config.toml
num_key_value_heads = 3
norm = "layernorm"
batch_tokens = 32768
Each number is 128 + 24 x the weight over its row's rms, rounded and kept within 0 to 255. Layers, rows and columns count from 0. Numbers have three digits each. The size before them is the row's rms in percent of the matrix's.

# layer 2 MLP up, 768x192, rms 0.274, rows 326-362, columns 0-191
096:111170141152134135122130099103175149117109114172114116128143129122121161108151128120127118147157116140103105132110093125135105153108090141128130139133168170103087083133111075139110094120111107138126144126125121110108129128121173149118159149120104096105156108091134075135144156099169134101104145080110159083125136123124142109118088132097121157095112130151127111141147119143105115164093135208113107078141146153158121126138095172121096158133163136147157144137140141114117135164128188138141120146157105140106141108076120111128102131091127120172103127126177117153131111105173119095
102:124123098130134114134102128128128121104120124106155136131103144121140113124122177086122113166129137143106111162056167164130169141137107173137105153137128115168138119159085111147076143093149114124154134113122133083140142106126138094072095145162125150142151146120132093052129159122118161086136103119091157154089095161130157148174141183127127171146117123132091177141115156156101138163138102126124158119129114129124114175140109131130140124128131116119087102160153131096117167135153139131113106119154135150092133131100111144155145150121126108155126110176086137122146125109128134105
098:117177151086121136077128141110111174136119144086128158127116132124123087145121153069144147100137144138124148120128124160138133121102137146105126135167130145123144178147180173130145134071133184106118169099098083116080096108106124130158132091150125156131108100099137115105142126144147107102112083130135129154130131084131109158140147124151151106150110146151110144126153103122145117139119124147134130132086067124125123141152158132127118093106135144138161114151135107150135137086119133086110122180108151153107171177126123138127180140109123172142160141098119148146120097163161107116
100:136187121113132096139132121141132117127125115136126106144160100124119160121100125068105099137109138100159143162084124117122149120084143123128151125128053104135142143107096119111146101121144150145117131063126114078117106133134129139131139110139120126178104202101158159126094160101155131113087112126164161119121098122117137136114177159142131145129119139137117126092124151168124117105133084171170143106130139132114155152083144157100093129144135138099163116151146101115172097077089110125104131092132119103149138133156139154124113166130107135128105074136162114149108144132146123112
098:149172161134155145147135150125138116118120158174170175128122147122121079136109111126106137141131143141124119158104120128162191087082058102153142107123158134159135135115102121130122089118101108120157173116108136130117134098153148095080158119095102125154144121132106105143149119128108148109153146129153151124133142153089121127114134146099122140137130128162104121129120117139165136098120154127140106150163133102099152104127126139082084130174115153118145128128106105141102168081120082111088166130109107146139158119105112131169161127120120124124126206133136125097158117130099113064
098:130171144087103143128114096144120080131158114157142114123183145151136085138109141108118130110094106116146098098110141102151145146156121138125127153127131157132151151154110098108161146164141159117110175131108114088134115136146132135126127135102102112088115144105080121107128117148105087169132149095126128103102134135113165108086130171108127092146113153134127155118126164131135124104158146116116081120103160154115123104103090077127129096151125130122123140177136104129129123145173093145144074061108083079092155131134085148139089162110140129124142114117120173093134118106149117120
107:126112129130088130136139167154129103159163107123124111136088110091120126140133131102134119124105103141126121094156112129128109135149191145136150113120107106139157138069142143142099108102125096110099112159093166151108116128136114080163125103107109136138140156111114140113105124150129149092135180165157129088068116131111144161135129113169103151137130113089095152177076111118159151115172139104140154105119121112156122177133152098116081117105105080095130126091113098174120137146126107106156157094099121111125116105120146123156128118152124134139158159140124109083116148182096109123
088:074139124151130125154105094091120099115138129138147107119152093102129111111157119102140139136124176157124129113122121131148125112100125133100086127116167162166138106104121152123130175074097072104123199153146152163097142172132124137147164147103107126103152124124166123152119170135124196104107141116120126138124152126098121123112145132133185083104126122123109135130141112170137140127118126113102083159101124107150123155131117119128095121155158132127111073132107116130113123117138090110124152092145125127117159184128099126121119108078149114119143122103160139158146191151172118135
110:143123099132136137122148140148092085131135142138141098124103130132127138137115127139112127112146129143119129093120121130166169172123119090114104119131089111138134118147113090086175132071164157115110142143098139119097149155156176163106136128141112072156155123141081127158131117122127123145150111151124142104145135081151154107096122108121143132112138109124124107126132151149156118131072146164174134152115127099089094125151135138133059140103111111120160150086162148135151147119143164106156170113157110117148147125138121090123098051140102074146134127121181119151119149143167115102
110:123119157131108167105117102149112168097137113140135132102143126103134150091144127166120116123123068176126126152114167129125135112099144110138128155176133123144150094182082149130121145130070106175129140096148125115103154072128122152096130116127125122111100122108138141148142161099128117162161119111114137151099129162140124127111115123162158160161125157096123135106109092134096134129132094079110120128102114109119162127138153098135112108114193162087150158092139133140126130150181118152139096089096142149128113146132169076075168131127135132136128103141105163115128173157127112131
101:159170142131125143174160158145122105118151120147126150108097132114130131105130111134104155097075104103128118111136159106166139098126087164159134128137145124104156073090116158139091191121156111106151097136125104058161109140119145138141159112135151169100107143133136174117130111105120133123098110149151153144096108138132119102169094148143106110142091096101128148132151128091124141153166121125110139126133106131128121168160098114141104121137121113102133139094139083096118101134106136154136065100130109158110147107122109135113111145185142101131123090139134091129133195149133099124
111:095121181109130098089126127118096178117107137094127102153166108138129127107160118125110154143107161112131131098121126106115119160139137147145141094133105127125181145154179112138143138123099175090119127129142146164091157168111121116124153120117154115094116136187083159094088134124104148095121119153102062147130160098142118166133123132114107127122149116098137176093121135113131091127155158132083148119113135121120134100068119096145149123107123159143111140126148142179135130121113129122124121099151135096113142139090177109100139114085144122145123140113087158116122115156102133187
107:113119101116152069131148081136107111114154123095143131159113112111110117107143146167123139122131131169112103176126147118132145141145129146153087171134150134151133125128148079145143113139125142080148122134138083148091157160171123132146087115116151121125141092094148108142130095115142124108185144177105146128099152132126126177125139102113144114192136101091102119141104125135128102088137092146142117153138093124165122135127117139142150105143112109086131177125093151099160150108151089142114101124127117136092146121165108125143137130167119122120137162137136111150129112092122110034
108:151133150136126121098154137147160168112142083102160093141094132111103089154159136105179116129157181119125122116110152125131113156116146118114112158117127142090143092125140139108145155124173104128132140114161124151119116151068186158138143145088062115078151114097120096115081154102154143121147162126106137129120113112113133156134118118106154127149126136091154123124130181162103126127117120132104122086092094175159093131120084157132111116139148143131081138113116111134143120147091171099126100099126131153113121138116130124109156139174085101121118174140157132157110116142143118116
093:097182091138183133119122125093150161121168113136138168123141175133151130129114141113103139139152124135131117131117048132129133121113135127111173134098103095123096141141141162127118122126148123147130109095124097125130118112106129124181108119150151140139123127104113114127057135115101155093117124084122151142163120137130109123131135116120173136087175145150126136173118137108137131144115107157121145126142165134132118141114089116125109146121140161096129153139172065173123103188145115080124125184127127124089137139126147083118103142094097100124105161098124096116111184128131157127
098:076112122135180122123107145121091139146144134124139134147101085151129102156084138110095091160126107121149124127116086125153058108114106154126104130116100164133162129121156113139140132114127109121121117189092142113116141090082116144101172144157130134103139110130158096155109122114155130118140170182118134165166144138145127169107114139125112110168118103136103111155114105135140086148122123148156106148110139142139152166151130118120112088128142070129129165098129118149126176092120137150112147084170100135129126102184122137120124133107129095186107139133124098134163118144146162096
103:130129141138138099139181110137129108105137094113106125107123121149090137119166144131128144175110153127138159160105098154120107156125091061138145139138184152141103143114122096115183116145139097127145101179141137149132162099132149144149126122147151137119095128104085111129116135093121126096130173179151160106146141150113098155119139128108126124161123141183153110131096087127104134145133073142153105116129138117186104103154113118162143151132094153108105091143128120110119078107146138168139131126100116172137149119158151127084112128099124108108144154194150112140116138114128150160
084:117157133167092115134070119127194128106151150124159090128146132134104146143153118099131115129108126143078145146124147108152114118114097126119173100170128132096109159098123147131101132155107117130123151114133165122112155115154093129149128124118145144165117085085150132134131109128156079104128139151123118162148165057122114137122142177100147150130153115123180116120100178121133116160124150108137110120098116190153132137115090187144101118167131140142146143092129153129151131120122128147097102138107105125135101111138167141151115112143160131123177087116106066124113129148116103154
110:124130177117127133116137152100122095112126108124132146155150093132119156126079116103143179157137116117137124122115101101157125115114096172118157087107139167144120109161169151114172117112119102131150093099115129139136133113138168125106101133121105156140120102067143111099138138131142112134088138116127123153097076117114173135070169122167084071152122108161152154110143110143111134115170133141132100103102114139125161154107143134121134120115140123172126143077140129111087107088158128112133173120158178147150136147122154113178125101102117168139118127113122106114094095156090134133
095:127119102128104109160132113113146152140147144138111075127104116131125118125137158101141126144120117131137085115091167146110115132110094138120154187187135190094130150109134094117091120134166114154171107135159063119124092168117125123152115154094132139156128126078128119121123113124101080112125138115082115112122106135136133140078175117106133111118114147126103159140138174124137096115135133107087177122118134119129111122155143139177142126130131162132119153088130094077161082128185141112098140159106133148111130106158125128129101190149141136131104123121130132123089128087106125108
100:099113137128109118143116090126094157195151107092144127146104140128120141119139100161165141138143090178166106080088149096107126119127139131095141096161149135094138098097128129116184171163138143132139116137106124132152184149113136157136140153090088140136176150130130112131122097135134114194131134131147100073121121140118151182130113142132133168106137181125139119142132115100157087122102135086058104138144140105133101109137143115108118139139126111100098143106113124119128098151156133077085112120079124147116123124129136139153112151127134110110144107087112136126151123125103109109
110:143115092105121123171099139125099109118164104165169120099137079146079103147112183107139121128122128187147162139101128131140146131105132102135078149191107126104153145125121151149127080078140102127090122159124124133127127140161131119058126108125134112149139126118080097149159109145129104150110130134104143096123121109089117111140135141137113093150128140156134137125108145136171110127095102133121080105116102118135140154154145149119153140129128115147103100179150137124135100102124156073126157164101161100113145112148147146130122134059131115179155155156113112152121149119117132113
099:111116125171165126141135170146129144093097106116099124084092127129116103132117113148111135170152148110126133088114102143124141133099175113158129134110132143135159130074161120131170156132172130163138141165164139126127130087147138141141130126099139134152157116145129111109126155165139119143110117162114151103158163135144122188137161142144164156160127155160126091148116140122114148172151119098134136085123084125126139104058091143127148119098150067113156113135146127097119072096123156155112152104089148141169131098116130127146121136114110120113153138167116093135094158122081116127
100:127107108136156100128134112114112139156167128150124130137096151153147161144146173086093182170122139151155153152130135159132150111125128117092106143142140147123155100107134148108130171179129150107128102120096158105188089102173115112167150170111148146141109137076111105178102091127086120118170149087174115109168131083148138159105126107134140153152169114120117144080090117157115146130114118129104123103184076130090163105120131114134139117128139100132105168100135145107174160126127111115159115129150119175119141136121108120109109149118118108129144125144123113138120119136132114129
094:146100139103131106084128147128146153146130148116096137128153120117146150124125144140132146172117160132108103150138088127137149126156159105101094110115109143138145139118097110086151163126135128102119111106119116086116146137147126173158147111141137120140092133073157125078102158104120167118127144133087106162109102095117157129148117104149082106116165167116099106092120156121140137163173117120137075139100098149154165130098106085171164125083125159151143104134124163084156118143150142137133097112110075167120092116090156144124131142121133119168171104089132103136126098135153145148
105:131136142115109105084175080123068137174124112072118132138145166152101114116091132168130122166107098122114097112168133122169136139118138138165118132135130161178118145123132126125160133117146143134131117117096090106110087117132144138107131157165125164156133153085145122137145156157130122148147080122112131092147098133147089114122146129147140117122124155158116156155115107151151139141137126177133150127103127124113150110124092118102119126131141108159125181125093191117121128128138169081156112120116126102116123118138123150157158114136206132093106132186126148119134078114095120160
106:168146167089166109109120139135160164085123124155160122118118073113139112130123144127120158163136104134125108129125109145132136109155136089165099153148104118120106122111079101112116153147134134111105141090146139127113150147148126130150143135177086108110132142166112107081110096109097152096129144085146123090112138132135137145116130111117090123100136142101149062166114148162113136095134133154141146155136124145158142155130108130098088148185153104130094142187142113090089121147087167137145122149127149132142155134147107123161097116130109186136120101129134084129093146172117150158
108:135153137127112140174130093084113154098114156100136150038130126071136123126079110111134107149127152119154143104120136141113116082094127137138106142129144112137111117111107127093132141127137141136120130127103126140123103105099125136151108118109163137164112174140147106117080110081112147142135110110093143144170133120143142159148149111113136101120089083127128113099145105114139108157191130155140138157126108109094157172145129151194110107127161159162174128107069151110122136157106110129161125132163145136124131137135106142136160153150119095108135146154157144135139118122179163165
103:104112104093097095133137117087107125166127098173122173112103106130141165130168077109173122154108124147126128160099154105147115132109183137089077135121082128123103117130117139150124131129163133149147086145147126114101125093140112106087118123110132142154159142092136141147127145125152130100127145131112164129132157135100115130209118113126121128128152147155126175116146133079156086141128145174099128127131150119147162124068108150132149135145094156125086126131166102108160117138136132095136101116137111137124128116120143092137149115107106153117128135128128068138062142080144115123
089:107132144148086098213090120117152096134135164190125129127167138129103120111107107145127109159124124128111113147152137150121097147132105155161142120118097115107117123113088103112130117140098101114107128115173105078134118165170144112139145172114107142134135148129181120132113151128117170115107132125098135126144151200147143144140166139080180098141121119122136097113155106119117122114145119147100116129107135152177146123181131177130159143151102134130079140142113119126117106145103141174112142133144117131162170136118130109068145146170128134128132113139106116120120181166129129131
103:097154129145137140135125103102106121140118148148126105102096149131118140134144122109115134118136111197115176122120123129126146113130144084130130110151124111065138126123175107123133122133110138116119040123088144117128127128158144127092124138131188083146110193126130137109136153116109115136144140078121088105159121088134135151159107101131130119130159122141157145175138075097102156169114071122135107133161130135172131145136171140160115136134075112080115129152124135156110100142158105149132151104136082137147149164120120108107128136157131146150156081123106124128111130097126156161
110:159171127132109099129153168093113111122141125094143104082128116123160134103129155153142148134104116132119123132111137153133151187142122154144119103117088157145179137118136102139141154135116136133098106128108166159115134115120094070107120168181105141139134114161130117127135126124110106115143103123121114125092116147128120107123159171118106129166167148162131106105123150120140145072126095062094137125130115179091108102105107116111145125087160139121133106144169144120122105184163161154177161079166106130144142091126109095142121147142123100146122130113153169080124130153109144124
093:168163145151111125113112104127148112123112117129161079166160161164160179139132135153106091106102152146154113103116156146155147129084132151122178159159152119145119173136130072140114132101131138124115129093121104112120148133111139125108144121125160123142131117101125137159135127151159131118140108122140136165115164116090170137059104130075158119125110111095115140109099103142136146111121151176117087103114094155113131123113143131117127135132183181115131116152091163108109146125151122093125121141199099142125155139137140135142080118082136160139096084091124129103117151145131125130
100:135124121148118123119117118144103139130127126120158125170165117105112139100131134194141107113141126140108154114109127103127106115104098106137114087130139106143143158132125132108119073157113100112062166123157126133105134104125102104111095116129113125138083104168122106141154187069133116116115118150126141108160168098122137195127122128132162117082097111144112104163063133123135176128134125127094142115097093097144120115097132108114161151123114115120115136104119159113124094093146056102119161146143117160142089151166124123141128142129144131099143133146133115118188098148109127083
102:107141104121151170152122094171117104127149144152138157137133143074145098108170131115127124153132172075145128118077103161139113184116096123116117125134141121106146084133130128144133113138140120130113131111138104143098084129089143171168160108151110081139117144150119147093120111096144115106142124129114149123162131172109084155165119156167147117150112135136141136136149130120110135162121136136095143114095098126165098175085109104126139102096160084118132108105153172099145130159117173126158104122115199079119131144137143159120169155124140120151125148131106147113131114109085119124
098:129122132175105095167155152126124134091159147074121171105079113115095128111088111120150112134137124140102123106124125146114108109121139153142118132136133109092153153152143073106161158108147109166125153139126092155121107120133104146118136109111172135124080175121153141129161095091171128103130116133105162120164135123115147127112124135152125106090107144105163115140135127132179125136127210117126127178139143082143099176144128138113039106125134145108125115130101192136135136097113155115130112132126129109134128107143125116122159110088166110154108103139110109133109138122137130092
104:149142139104200138128093150162144104096112098172143120079133135095168146154162134162140078146115173137099126091106131123100118117126088156127103097129120146136137144125090113107140121104112128133094163132163120135110138133103152079090142128125065162162136130154105078144134136099114120085128117100119151121109188174109146131095109136124150139112127142136139128140089126140117139154140132112085139153129098136087142123102114154081084115162115163138096130110107106128137138095136148095126144154152105107134114124136144128145128154104137136128097147172191145155138133105135138154
# layer 2 MLP down (transposed), 768x192, rms 0.258, rows 326-361, columns 0-191
095:108117123112090145078179134148147135101147160125119145114077147123099126137138172075110127138098114108139127123151141128133183176168142158148127147153103124134120122101177120143118130132117123112092105123094157150124114141117115081153114130132143111076167157149116185114128144141120109107168143123125089103183122117127097170174120165093153118149094067110102109148097096099108119150173120104121109121126132099145135118113121118169127096124154115088143107095114149116151115075126105151137115139118123112115135151148113119119179110118115135100108148147109155116088097121136129134
093:150129141109119141129112118130126148157104148086151145113172158160118174147134127123109100042168124136181149180150176107118097124117155076130147137156159069148116065103123119105154132062109088123131154101108098130130153144114100180154100097111116158134136144158130133127131143109168163136087146138123094095113083135143148115149120110121171135117123111126154143122112121076141143125136133117125141134136127138117120103105132117107121096162146152156112107101125180136155130110154117120137112150114138089140095139135141100138117140130149118112169144130144154141143102114157135132
106:137176147073137145166149134123130154127070137158121153097144132069124102128118098167087134113178137111142067137118112073113085136136169166165118082127105158097162130107159122139128149160130110094116108119137131136141125135110143130112131073100094102109124138132152131149178123105117115114118118105097134132151100107109127104158145189120089120145096094145178125145126135117132133126129126122140124130111138137145142154101149144114160114119130137113121151101112136151141110145131123115111165186080140111133178130101119147120079120108143134126134147141100091146110143167158152104
099:112097112113117160093138118112120097092112113106134146121112150079166140104112156153101122136140132135112135085135155096121067128147138083140118113134123149133127138137112173151132140149172157110108094137086166180131139128137129155134180092143132097121126148129153136141166136153115130119104141133132130133158186121152151124115126129110111142132146133136162124133124102107110152082109115116108043106136125158130108119170148142074143179142124154129128135093089089136134142146121127117090143148127127148132155158093103156122146104134156140145122117196121170139109152133104146193
094:112089130084152128153119164135150126084090089106107097085122144144148137130088147084140167176143137104122209145078170096131117140155109111111148098124132099106138126100094112141159121147115141104142130142109153091110114097115149137116154181105105064144119144144128155109154129128125083138098142141141165136144126102134124134115116117087144129130134119130095153122140117114116137133139091124158101089143140134112117111129118099147139083156071090132133153184126126088160134100140128128143119108125121174140133150131122153095127161153131129129132126132068115180121127126115124105
098:128133135122131159153128161077129188168136139115094164132182160174177103115154095123150117137102125108182141173137150148108151139102107106153115129117153073148123154128121115102142141104110131139102114127125129129131132116155106095132077095135123092126076143115093150153109135120102126116183142126079169158140118173106115186142130118103126125144131101098122130101144093135124151115119133110118100130119129109117138147161147117129153113172123166140161128152139130112144120157100140111102106136135106121095113153113141104162088129125112156188154120106160116114113148131151128189
101:139136119076125155146120089166106182111124108171146134103118143160085082119123165116131152108128110127134148084150117118105096153097140100154110123125112093150095146129111124157132096141147087137116114111110131099128139095162127117151126104140128126081088126149115103085147168120159138158153132123083133153094165172167137105085118136129148109107158119162120146114130153183127098141128116178160118155129124129115150100130119113177127120126139130150109109152137081141101154108145141106113161133119129162107124165145134157140118123186112119169109108085112092105115084162117127136
095:103149144109091106116128184067124060125128128108151155128095185057129137129076127157123149161143179119156129145109089113117088121157137124145121164156113160123128145163154114102121142097087073134151104118102138141133162122142106112087133169141108133105150117106138141123146106138100145105129105109143138172116135075109108165141137156137166131127122169122141134123118102095109134133139100149115108129135122119118113120145109197119115133095120104120098147124160143116166133116104131149114123137139164101140152115086140100118125115170128140128162147096144115119138129139089159113
102:102114120134105116162103111081150107107171118157114094102147151119142090143107141141118098131143098189170105117106114143112139138111171134128120067134152106126132094124126109131149108139123195155129175114105193123086132117128087132161096111117141130102142084165144166168125135184107140145133171120120119119184109169129123151156139097105122143095097122116141102129144151142116127141127152141111120132113095104156123135121132121179113110114143115149108119139123136154125167070130105119102137114135143105156107161122137093132147105135123094112089149158136158126098103134116104165
107:176151141137129168128154130132109148140135137120125137123174079155101115127107133107150158117129128118126135098122072133087146098138126139123114164121103139123096140101157159126124147144076108125134110153125191075129121116134116114106121113069140139139144080181116111129113090113081132143154131112107109147097147058093118135142124154119087157101122168138121177157140090130116107159103120141181153148087133121118099107127099119138127129110124133162094117105143149162123177142103164162099114148132131087134118103129134131134120133123108182155124114152156120123123167166132120148
099:084193122105056113126093141123137121132077159107157127155135088148113129146124146106179086083132157145150126139134160140107138157127157123122088099136113095116117147061130105152075137065111091095130163124139146168119135122171113113150143112141113161142149140129103154108112170139130142129100088113129096121125134104158132123110135193172112137123106125158153127153094116146098121145131143116124085153154120080122138098132140111135146151135141165122138136150171113081141134126103146145138097139128125096136132117097116103152155127142123123137121138114124147152087144118131108141
104:111128103099079144147123090141158125129153134160185077147093092125139102165108101130158140142113090135142125119121105120124143146131102122121126144125166102163119173083166148071146123133113133148168185132175151186109148060111121120136121099083130115110151163112100099137135101125143104087104135159150094129136127115137135171154150135131143116120132117168152111102127125128122122127151149086133067141123110111126139132137131160147090090160161168118163159138110166116117104114127140114113172103154115088145113135116133128136110110163144093107110143111138123135111141127131121136
094:135117080096114127087079117122140117126134130118116092168116118124112154129141147089180134161127132149162160117106109130090124141172110093120122105157083080115106103110110131121112086145102131140123127142110117123128141141103098124101111135089144124121094152117131107122173105138140098119107147080140096133193165150147090121157135106121117125166120113112129119091132143160143076166072170120120078145135161103137152150150155122144120114115135118139140114158105075134143100165120129133113113140120154108163140097127130121184174106173142121153103094092125128126117117116101103123
083:134157133104131138112101125160095109115161135106084154117106112137081095129110118116087129095149061113143143127121155143144080135131098084122135133107119121114114119174111172172095123126151129111085141135126158123159114113144140113104130135153137164102120108135088134146084134145120128167102089106169131143127148127116137115111135057137127136151093153108149113096127137129130122121131093134149117071115164123115122155133144113144120107114170135126147159125129100155132121126107103126100108131063122149143118173153151140135176160130169079154131088097162162147082100166124124122
104:113117122138119122151063091116164156112141123111123143122116134121091136131160120067182109108094103135107153079100082118108136087078113143153154129111141160107156123086145088157073155148090109116147117122135139103113139108168092129160094129111089128070160117165120160133135124105139163131137109135115142137128128162129135140133138183157116128097151108141132136144111122119150111097159146104160116146139112119133123141112112160100148083130134158171183116133131154126161124148131130171095145158175129129086134129129137108102154122087106112140159140173145125130123148133131131130
103:188127079136161118121122110181133130164155133124097132115065118151155177135133120131138089125114132080146096132117148138164098165129120149102135135104115091120133122168117122150104126178143142177096094172080186101133152082140131161120105131116090124111149121141110142127109131138177087092114120129121123160114121150091124101089093128147115125120149132138107138115122100180117119105161140089137119134112129138143111125149126146112107132085128083137136115131138149159134103113154124136094134059127092126187123125139134159120139110165122102108123144139144115165139144128111133134
096:136142120112145156131096147111114157124142138128202110122133118116130133165166132143123125125152127161128105128118138126089144094080129119159146126094138104039121111127154112166164171150143161151121136140116134187118080185157124121110148127125110113150114122135134198113086150077086123145109132121125122137135155182086109130151108131109115081146094156121121125187134113105109091134137145139111096137123113098110116112163153100128134120157149114136140109102093154098197123112108156098132095111120126122124155133154131116132110131129111160122122142145118107157136108122120125141
094:157145119145179100133132147090174121171150121062113143113145071105125122147165137075120102088156176138129116099139148130093083166126139149166126097143148111138086131137144152108132129110119115113170096105098117192130120129113088132107117108116143109137115097150116135098133135115135115131146137158117127125088135108112159081133183154151135134148114119130102149105113132117137110154145141130142156176091106139131135140174120116157102115136118121132118087137178120108128100141112137146098117114094119160151105120169121115173135101114177127174154124152149096129117138173127119132
103:130128120089189134132157154101137094092115097084129165128102151135116116096111082109152126136130129135098121121117141158092158142146147112115126155101152167111116131150148164133183102156115101129122098105123144150136149194124095115089141125100113122144133178138119142120086123097163151132125098119131090104102136081127121110155143119129099138108118072146114112115107112105138172183143101162158112126131126144156116090121160164136096176100138100108134147112141140127128161105174120143125169147125149111114129150075144102133100156138124162148169122131157110128144095164116132136
091:102085114145154124116116102131138130127158089115135109117145101124138134136124159094081150111131128107129088125108150129135167106081116106136087126101143107122121126129090102185142146150139135121106134141128111155132105122148114104123124138147145121125109166109145145088156137137155121149139146095142083114131093166134125119140110090101134073116122203121157127148160178124168105116132160156148119101144130154167121065103166148114114148084110107110114169125143085137122124117123123104144115183149163115141111206119153139149109126131134101135133106097129156132129090170166143113
099:102156105103175121122164119120118118052118117157125114120143129128158060137155143094147088104128113138104095129168125108150123123093137089139125146118134090113144170155090120136108150139110117123143158080133127156176087149187100087114149091160126141104120117151142141114113106114110108137127122156124160161101157093123136142163139124108164085150130132113110111158121157087083135116136173097141113098136114134141131119098126126109106128111132115141136174158129143147161088095111109159148110171138129159144120110140158129130101116135120120161139120155092142113110068110098125143
112:115067121122122122119087123062124143140092121121130108146149098159073141095165152110135119135128169098136125119117106143149123140170121148147122146156136094156133132126137094155098091122164151105134096131111181121132122094111142160140114103168148117117138084140146135136124143124159130136143146161125097123158089135130094111093136144122123083138145140099171113172126104127138121119130116106130147141145115109152119062143083126169154139100131128111148148157137163137105126100143084109198168144134118142159113090148074140147136099143157131132094128131135145139139174112171110112
104:122145100123139118112099124087134146114133148134134103104153089141157110122140114086143120196109100114109118077136110134122125154127072105117166104087186098119146139153138129081121145172146123133153091155171166084129104150126111177128164114109109119135119134161143143141117128166157154073149152122110149128119150120163113119124123153111106100132111133130143139095122126133101101119113148161123123134121123107154173141150095117129115130130105130110116100107107121052136095143124070154162098175121113111109130166159150124145114108148127103159107110152135129168121077151112141131
106:160136155111158148128137132157184135120139102122151135149127082132138131152159195129165132131165139140155113117153139141103126130083122137119130124141122116109132108096116105102144129077141119126160125087131169122164110106150092128125127094112103138109107142097136123116146151159145153077129095122124166079155148136161145130125131155132145149109131098139097174086148120149145163099132123109104119069114134096129109124145129105133114182142147115117121131157101145119147126157142121104155184174085158090091135174111154086096116107083103135118110122110155114173135130116170108134
103:113099172111116122122097120096156076132134133130157161152085115137119172124140059122138164094164138141099154112137101160166131148128103117117121090112082157106135141152098152092106110154176151132170135138141126118136165132175136119160091145103102149129133152131155121128151119185106173124152136121166146134147124136132123168131142067123125171129121167096159085107115141115140165155194120138120156119113159142089153127150156121127119129144146129097134108110106092136104102164106146086138121121146120130125111121140110142146115119144078113126137103135097110136113152155135147122
098:151126141106146118073133122124113158105115133122132083162112122109149141117167125156071134084176094117147111159120153133124116171136135093101130164121089113108132147149125159111100103138113112137115121105113099128137146158129120105089122149144159126140103130111120116115098135159145146121161136150089157128125119167118106117081143157123174131125085105090141095092113127106117160156170129125132138114111127137154165103145139110111143073147126120092135153121168106121173133148106131128132146121093128090150115111107141164125106171189114097161049131104137153140134137091174121141
099:154112122118113163094148097165106187120170118127123148099081114153147131104108095184098103147156121124148114108161208122153144106122148129130124127137116082091128117131100116126145115108118095157128108136117145134121155123115158158157137129153156066121111151123127089143148152099162130116121157134134119109106139122113100123127136102120120107116109123164133077154080120140127086122108148145184105166108134119133130106131112166154106170171141154121088143160105150123104135110172124087115132127169121107144104134123120133168094110156108169111130155105122116153122125100108125174
092:148145112133138151142135119172131099129131117149135107153120141142162143136108120152139159119115147140144161141127157141126134125141162074147177128109156088115158113136108143116112135158145155112119131071108102126158155120155127144118150108156140110177139110132134120129083137166150108152130160098132132143048103190134105099112144112113159113143086155143124164088169181103139125124124144093114100075135152108191094136130141121154156101104111174100150095144130116132107125123113112099110161128131112117149094145079152120158091120150144131139110158152146146115132150110090126093
100:104142148152139105116127135101168147145111136101101145152109134123145144132136121147095090143129116080145120127151133122105158124155113116101097150139127170117080135155110133095157122104135144114152109117110138153109130097113143171123062143144097087145136151131071114096115139128127163120117136143117129114109156121124175074156142100119160108168096143109112135138141131111108125179176133123138148148123113127096196132144150117124165111116118077132132103089106152123136201140151131096121104101148104120115105100177095162081114132105164134159152140132097142084128144143111103120
097:124134143129165129142135157113131113137116117112106140147137157095180063118134074096151118111138132181193131119147162148116119092138141116115131139129152127099124125133107137161146116129119180136144127133099146128129173078140138109130129145119111138128178119108140136142143124150170137125107104104118096110132152128111124110107113149110112097124177127074122098119115117098126132127136126110126119129134171118139106104163113090175109202123109135157136133058131141132150118062099088168169119152137098126080106151117149136167116129098153118145154134106111124123133162133153170110
093:104143157105159117089130129170120131106145143132128137115156122137131102151118152135154132121134124107138152137139209121117153123119104155106106087153131075108117131132117107143148108135174126108137147158115131125131147157120100107113109125119070131152133161162146132218129113140148122130077085130103141103121129156172179108169138118139115152114114107118117096139100135151124170114102118139134121139126182129114116118124137146134131151183165124124115114143137118147123128105136130095122177129128117084107115096134184104159077149107144085131142122080137166123142074132092119102
105:120175106131158104100122187101110100170127139108135171149152112126152106095132096122122137099135136164119138142161126150134147139128142154142091120126151114120173129112119086134155095095139123151112184169149142148127106098141099130137147108127179129131131144102175125134084129134147119114120089088110105159080152176130113106112132171151118157121131139123136167086072158134136096111152127127093107097131152152103137107167118109119124163168117128110108125155130090151131095133160185099130138125126125109148131169102149133131125119150153077139093132115165160110104104111145148142
086:089100159110111110181154121131114172101133141117131129101133151148132159104101129150142154140162145145143126136122119114092089153139185115141122132121145080133129112136181126177147092166136116172106146145138112140086140102104101130137139111119128130125137136139128112137145172190145114103137133134128103137123104130146160097123149143123090162116096156126129159153105110114132110170098160121114149118181153142129123145141165116151144112158097072125144116196138102103108124164127140129118115127117124113135066126125129119122113116125138064138185143085125129144131154086162136176
095:112161099150140116110148183101094148103132122160148179118139153091121108106117085145144122163150136151165125173118126133074107093146145111129143132116108148155142124113113105160135133134101092131126110169188073178144141119152092077113148095152108108115122146106070091114124114172103155106123118121125131137137160110136138132162127153156133143113107152139125118129154114100087141141104095158174148121163143122113135144119115100135146137170135115124066126098114147103168145164150169140152124134119116114137113109109150116123101156126106160153165083114122124134134128102121128085
090:200174122157147105136119146110128113106098126165110149115139110183163102121119135130101136136119136098151134178100153158139142118111102088160114101127098137137097142175173116134164138117179112147123156146154110157123131148124104143111112126145106155145134143139146147124100140115178133151090186103117136119150144141161139113092106135137154132138111139089132149163120129136143130126147133144150120124095121141141088165166168140103092112128145081123126143151149114140121151149159169056093124123131163146186129101107131152083145144118127148090132136164163126144138111098104136137
090:136149123087123119144124103119136131129151114124122102131115141152096136123147142112130111132111144163112092128141134121127134084159130093122181172116156075118140096173050130126133103093133120117146112124154114133138123123137115148141123118111131108093124095183104119122119172135129127091156105096157101089132198072105103153167086125142139150139137123086107125138113154155084126142167120082128149153131132144132140119152140149116104116095120172116130144124122136126129116118146118103117135147135098134128099113059183149144107138127165118158096100092174156165136152145107093117